{"init": "trunc", "lr_head": 0.0461, "decay_fraction": 0.71, "max_seq_len": 256}
Each number is 128 + 24 x the weight over its row's rms, rounded and kept within 0 to 255. Layers, rows and columns count from 0. Numbers have three digits each. The size before them is the row's rms in percent of the matrix's.

# layer 7 MLP down, 192x1536, rms 0.162, rows 100-191, columns 256-319
100:148151163115122192108140082107156085117109161139114119118114148103099125125162090128116096148117129140119143150145166119137158153115149116136109132192104136146119106113114123118126141149084121
101:112105131161086139136152149134113166157138115093158151140162132081162111158124112117110152146118116121127145163144169123100148114123125168115160143143110112161121141101105109131146146142158140
101:112158112144127143183097102147102165113139117153129136156110134115147106079116167149125110149080133100183121159121140155137153123148142122094109142142152141146121129125083105129135164127105128
103:084130098158112124144118131132119101171149141129146124156100134123140131112163116126102150149135159109111102098106119169137145082112157118173143148130115147152093061121120119120123129142133151
105:124125129168099104147137135169072144127133124118120146136140133134125158124142145145093095130059176161120136105151127136111124117079131102152135135129127122129116125159136099102141130120140099
101:151126151129202148153146143137146109119117123176091163129133116167122126146109125134102129129137112140134139144126134153135121120150105125176120097124139114191112123109131124133136122124128156
100:119150132132122187137117148137128067126091158150126141145124126121164152129130102124096139150149125152182154174142137096135143138131110095130110128151143126103161160142134129157146184135112113
098:149158127151060131167121119111138141124115132125139125170131150132125139088106137182124139154110155109156101124152121152087083124081088119122102146171133135112118130134155134173137110106195094
110:126117106165106093114111169149131122120130132163178121143130155160146163130140107169107141128144163134110148158137138125134164112127151082166154142132109112140164128119118101131153108138155161
100:123111123130152148131168080157140102123121099185094124118115126131155144126122139087161129131155104139138117151090080171153167105148100147120136121150146085112108158169089137161145173118152151
101:101141198132151132148122148136171167140122076146097152127144126087103139102139155123114145123162117143133108113113141157153121132129145161090165118123122159142137164163109120108102101118129105
105:152125166146131124098150116127131112123122091131144130111116119148123196138106151116151174169100099127132078102107123116110108123118153172098084141165126143165121120124127134134051089134152158
102:141132146095119134144075127123082125106132148130129140100124128131154127180120148129187116090128157136144117118161129131091164131108122158161099125109135131087124125160120140140120127155130115
101:072124123106154083162148144132157108073113153122105130119115083174137134162118129145144063118136151129125126161123080098117109115131122118127140110117137116101116165131089108166136127119104186
103:138099105106161122083144156120115135121125104145111153129126117072123151126110100126112129101136085129094132099198133121137129183101124124126110109182126137145142137146167108143147132125147118
095:157144113100164135104149152160141140150106159125100105168110158149125098171137137122180143111150120115071119140128111122141136155110141136182112150142111127142143111155111138130101107130112117
097:121142121132132115089104102122085109106133105136139116150116135151161134153131108168115136107071149110122147092117114094146140184149114112133117124140121138182120112166116121160104112054097090
102:141087144137107133170095112148092130163101092094174147132122134174104133125101134151093132150132109101164130158110099124090114149126148106114151170093117132171109107101116123119099135128124150
099:103144155139120135136142106111108125129127116154121173133119131119137149131142127103130110110126112136135120099139185143144071160164072108113120130122117137135075152120107141106133120126162140
106:163111101091148134149094150114098124144107125135123154120115127092134116155129122073135135131127129149139126155146116184156156155162135129124149144084133136143127121135108102148115112083113141
095:135140144077138136168126120132166116104138151100110125115142124155121118110142141161126109144081151138136124139130140157152128084122120119135135127059107124123122105080140136167132110117186153
094:063109122120107159135126114163120131132144114144130156144161107112122107088100125106114197148125117148118104100132089132140145130140112122077102112147125118124094132101192110134113165084119158
101:141172121126125089105095129136119143093141129126125179096170109075126138119097137163161127107109109112105102168113045136159108094119090105127115080134103115138162119095132128142124103147114137
097:118139147173121153130108135148111116134134097123130136145105098152162129146142141132117145100094091140147130122182161097127152088100142162106135150106128092136145143132145156115146143110118133
099:130124151106107123135138076145165134127145099139123163143128126149115109136128125130106128129125106143142093109110134115122153079137104108126077142123122127178113173109122112142109186120107149
102:068098110172097111150107101082082172144096121132145160137122159134115125125123135141101130105130091108149154118119110083094143162111105124082148101134104124162086115115101128110112150131141116
102:127120126131144133098113161119098136147157130132148114127146111124143128142129154130111173159095111155148133100091109140147132144138085095118107102138116109124110092075175128072129145130136135
099:089098123149161178102135083120151093103105180139143116106116127110139099092147084135111112114134117107146101129148116139141121126114119152136093160129167156095102150156154132156159118140115152
101:091143127151127128146134145107127158108100099159144132133134110095150127149122065108150093141066130133134126109168118106093105127125125089131133126097119100155149166116107134136097152132106166
097:072124142127135138178141156138144123135110146076115121101127134114129140087098138125134096141138161121119113132152127151124130135166115133136111127140119116163131123120129109088120102123146152
098:128107125129115113137165121160167117118104139148148130122126080122150092086113129108146100112111098147120092127079140102139108114123128113119087131136129155160094127124152093133118151101159101
097:112094164119126132205097100130129083097162141069162156111106093109148143072118075100127105117106104165138155155121171130094106105138126154113135099107108125124109107112138110145112144138138181
098:133122122157142111138136120085125128134103112104104151157128144111099184127073107118146077110125098125155155099145170142119113120174111132095144088127099116089139139144158141107129136092147096
098:141082110120144123158137152082100153173108105090181148082121116158101137103057135153191083109117124159123133124079136117133089122113147131126112145140135133108172104150125121144140108131114094
100:083166148125107100147103126118131137096129173143131142144163143138122130109109087183137095093115115134126160107134111134143136086124118159106106113146108096123125147134135147153119132104137126
098:168106124110142145136098120098128129122123115092145135119110127122111151145125140191104094149117151078153176138126115142126118134127166127108140138128129147131149132101129133093155131146145147
105:113145118090140114164112116118158160149129125108140132133112138120142114097114103141183102111146147126132083116184110105126155130152077149119144122123099147129134074122125120134077144117123125
100:167085118101098150141177112125093085093159117160147113137136131132139139148119152128137113124096129129123137096143177132156084159163125109164164122121142166101069119107118135186121081160122157
103:127141147122152138120106133142116089144152127129146139136139144168129169123128115102135081120132089140146147144136142128120116123132142156124165145139163122116095130090133155117117142168076124
101:103098151180157142133145126137134151118147136140143078179152149130116121132102096148112134143128159134139133139146140152176113154162153136102139100166130100153138123132092072138131106099084094
099:143133122109093110139095132124170144114124144144140111086158096198106149121151172145141135151125117115136104124140110115106163136123128132138150132117147095155114088129122163118192136142129097
100:084143139065138144095125155128155127138123119141099125146113115159095107124097125123107106125175122117118107110151140121168083092190096135182078118111140120141114144136128184121095129147085135
097:132126108137103126124092144115118085115130119164137150101152150103117151141097125107157067139163166131122100131113131120127098104172091167128145118095114119142159170144119137088118101121148075
099:123119152120122092106070149120135132111126136181109146101209124109137133100134132144116137106099155127155094107112135131106156103130139114116133103127084092141139140142124129111147165126123133
099:118163129111092123152136118130134097138126156117139131112109136131144137082141132155088177110148153139143156109196144141130115131118146135130125132087126098117154092124104113163170164110161126
096:108113113120126123142168154155144123134113182103108105148113143127158097130138102121101145146090102168136113110139170176114150127102151135168169139135108138133112050115113098099105172142125149
097:152119094175098126158126147141176154098092138132153128139101118161151105117089134121127074139140111138114152174132104133115143121137128156106118116085145128128131093133132130139099142161097125
097:151142140180112085127137152157125127106105159123082124091104091072145161188124148132125136103130102115087135110156110142083130133121099118118104130155131145145125115116132091163098118092102090
106:118109120138136133163144139146137114117143134093109133173158122143130130168119154137131143072095142121113144118109123084150164123150172170142158165133167121103117111111136140122118090107109149
101:098112125155101134125134143140138138130115090101116130119095139119166099129118147150129170153130073125136083112098144159123087135118139151093127102117160121151124119122150110114140134125099126
102:154133138110166093135094119092156121091103185131138117165096130130111172134130088135149115132164144127103125131128148199097100078126138173133141151125134138131131126126124069141111153130149160
098:118118124101122112116120104149113123122105148123133081092110130114159159113159116092169061134170163108110114137133131125144155115157132145129186099141140114114155157103129169145106101090150140
101:146147097143182148139101129112111069112142127114155128128059122094121163114155107138102163125142159117114157109136084109153105164142124110109134107117099154102100161137173123129149161114081144
101:140131146159137106159156119114153128121152109115184093092144131119143183120102104180119167109148109115142147160086135113124140135168147156084140121139134126114106108128098086148149104155119147
102:156083072153092110136089108164185102148127112126093103119114122136107122166139113106116143111117134149078165119126139108129116145102120173129085120144109141128138105137140123116131170157190061
111:173150148096123141160104115156113106129102149146090128187104143111097164170172166093117116132088134106103137086136154094135147131132120147120164101168176139193134101148127141162096119132147134
104:088185119122138136119119111155094081107164143123110122125109130081092121111150149133115122131143109092146127130108143077102170127142164138136130140171142151132127136107128108122101174162124131
098:129123103152128131137162125103139145126132138093103126134100149104092102109145134162156171146153125115140097114098119133132123095151150134150104072121125097088123162106116150109104116120119131
097:120128122134149104141165116151193133109129091146118151118085106069126095138127164131103122136153125090143118147153140105110133112124109110142108139109102115113133141157110100103115099123116103
100:126128116163125142113105113111133142140172164108109158137103131154172132091125113115199115172103120114106108133137159118124180142152141131146091106125170140107125108154125126176204152123089103
100:125168111129161177140144194177122132127110100129111168137068118131107099102104147115110158109113164097137125132124138124107121146133121121131112130127177119121152107119129127126089122113144160
095:144160136158145126109093144130139172107143082123112110167117139093127130140131132124131105114099147168112141125084101108149112156168109096135120122168148174122108117073139122137113108104167078
098:138138127144101150119121109119086147106129132115107092134136123148129137131113091085120095152097147106146181131096152132110125200121125094112117133109107141170108114173129148091100140140170172
102:144147164081144116109137134102177117130156142177122136157088137129130190141099133098167139174103094143133103116102165155159113146128132116140155133149133116103112114109137155142115145115091101
100:111164130122110137122150110109116131169115134142120116174099118084085113129110128124164097115129142099120110151070134172099109133121105091137133112103170096100105129187119113143127129152129157
104:106099097103089169159111136104147106144126119151144163141104119134121099100127085166146131154129172132133084082161124117084126061138127157115157156148148121079087148124134154115108113158154082
104:145078128099085133107159120122124120138112117109173108095127160132108121125154141101110135139141149059108086136142172095156089140159119123105136129128134168133111133131122121101149114107136149
098:103156167172096110125135101093139121127085103170145147148155115133126138141112095118110119128130105114130092118119109108113152139100110134092128121103142168127085096122128153127135117163159092
101:127130116168134085125157074105116130108127130148130127127128069158134119133076124131133129151168114121147112133112096098118139112123173101134137153126148139146143118148138148117097138129119093
100:131110130192096146199115160136134134145142136141121183118107146141117132178146140171126142172089147150158169124111112141119110134112127136103157084103105115089106105159103126168137097131140139
097:174110139169119093122121136176140127093161181077118090178125122153115118155120113145114108093134138127069147152169126097134118132122117129119153113142147117130104123103141149141092075123125114
100:112106134103124103156149117121097129116146131110107113138135100120115137135140164159191148168147126133154167142131127127100113130135125132088163079141127149111122066133132115159126166102102127
099:181127115133113111136128128113125138118168115123167136135140142120107157128132130162106131120130168137139074119178120138117120117168156124118146138177134137130109120112125188099123123115159212
095:123113110105141179176130143104150124098139155102148129105153130114097142095129110095191129089113152100155134091124141181115125120101093136105117135121163114112155129133092133112148099137127113
101:132113141123142101117132168176130173088078093115106100119107177150128122156117131102151134191077139114091121130113146133115120184127167151121133121128138141091078106095165104139077142125135143
100:134122123144171140124114117104130122128100175145122131147129124132105137184185130134093159107110102189146166124123074140142115142120127146080120160148098110129134108129145174126121165093153159
103:162127135122148144100113110181147163115124123110161130126128137134126073093194127127087168122125183127146119137138131128127106107137118177101115162148108124116149114131109153116127130119165144
099:133154142151121091098117134121133087128159116109108157110112147064145147144143123136143073114117129136106132083163115154116134144156137109135164151106079120116146091128119109137151108123184140
097:143165108105128135120128165114135132140086127102144141136101146149143127096145198169122130174134106110147134106125130158074145151125166177110133106170154155120157123125126158147106142133117164
098:132143148145131153142086150127129152118102107092161122125152177100138090096165126121149142159156156133121119106132098142108094095157141125142169098121142104103123139112153148160136143088139146
101:143141086142176123106165120149088097141073151139150063134146118116154097132180155117123117109117109120135137133159152137138130161143143115123145116150096138108143099069136122156152162144095153
100:120139113146115101113146159154130083145159129119117135113129112115107151134123177098096129130040112116136141129114178142119144089119129102133124172162127110135110132155108122139112128155117104
102:088148132146147159123134144173118116136101151173164139121125121131107110118181096156156104169080120094128096121121163127105181115154114100098103158159123168143108151171107093153125129144132119
098:151092122120127137117187116158096130111154102129101147167110115141097122102114136136113109101133082118102115116129131135142137139094136139138121146153109167153125127109097157129112116116105133
098:120110151138171135159124107122133156159139140073129085133146139143152148111134134163138093156098084138114098146163140115169152145142172106076190129158166090106163145113108127154117130132132148
096:161106131104159132142113132096148117134176110114178136134106123102099137089091108118120139123157155133136113104114109125129108102151123096163122170147139089121128158129074136123128120137132108
102:186100132129111139144140153092103136100123142118156115134098128129127168108151151118123138107126123115101141110120147133139149121131155161138120095124163118111154153164108131116116154150168123
103:141114107105162117117131147120092118133144126106110115107100093100183131109116169108157128098165141141125144132162126109109157118150158138133144135138130119113127129139121115165129154147123089
102:164115088122093140151127135112138128124147151104116108102108074138145146099100092104143098136097144121104174145117077113130110125091140139133113107093119095133149107148094092149100143110161108
097:147124101110102119104173175083133126149143133133079139134181101139140084146101143101107122155128132108118146144157193108123140115155135139090153118123103116191152118146088063128123138092108156
099:142107147125082153141091130114064129123152125157112108112135162146145120100139132100143097094180126137099095131155117174143139093125125114140138120130146163130123132151133064109112148141097138
100:118136137155102124082139112134130090116094143131108171105087060131124099122142142137128117108106087109157133110111089135113135093161169105134152109147112121140119080110129122134152115170162148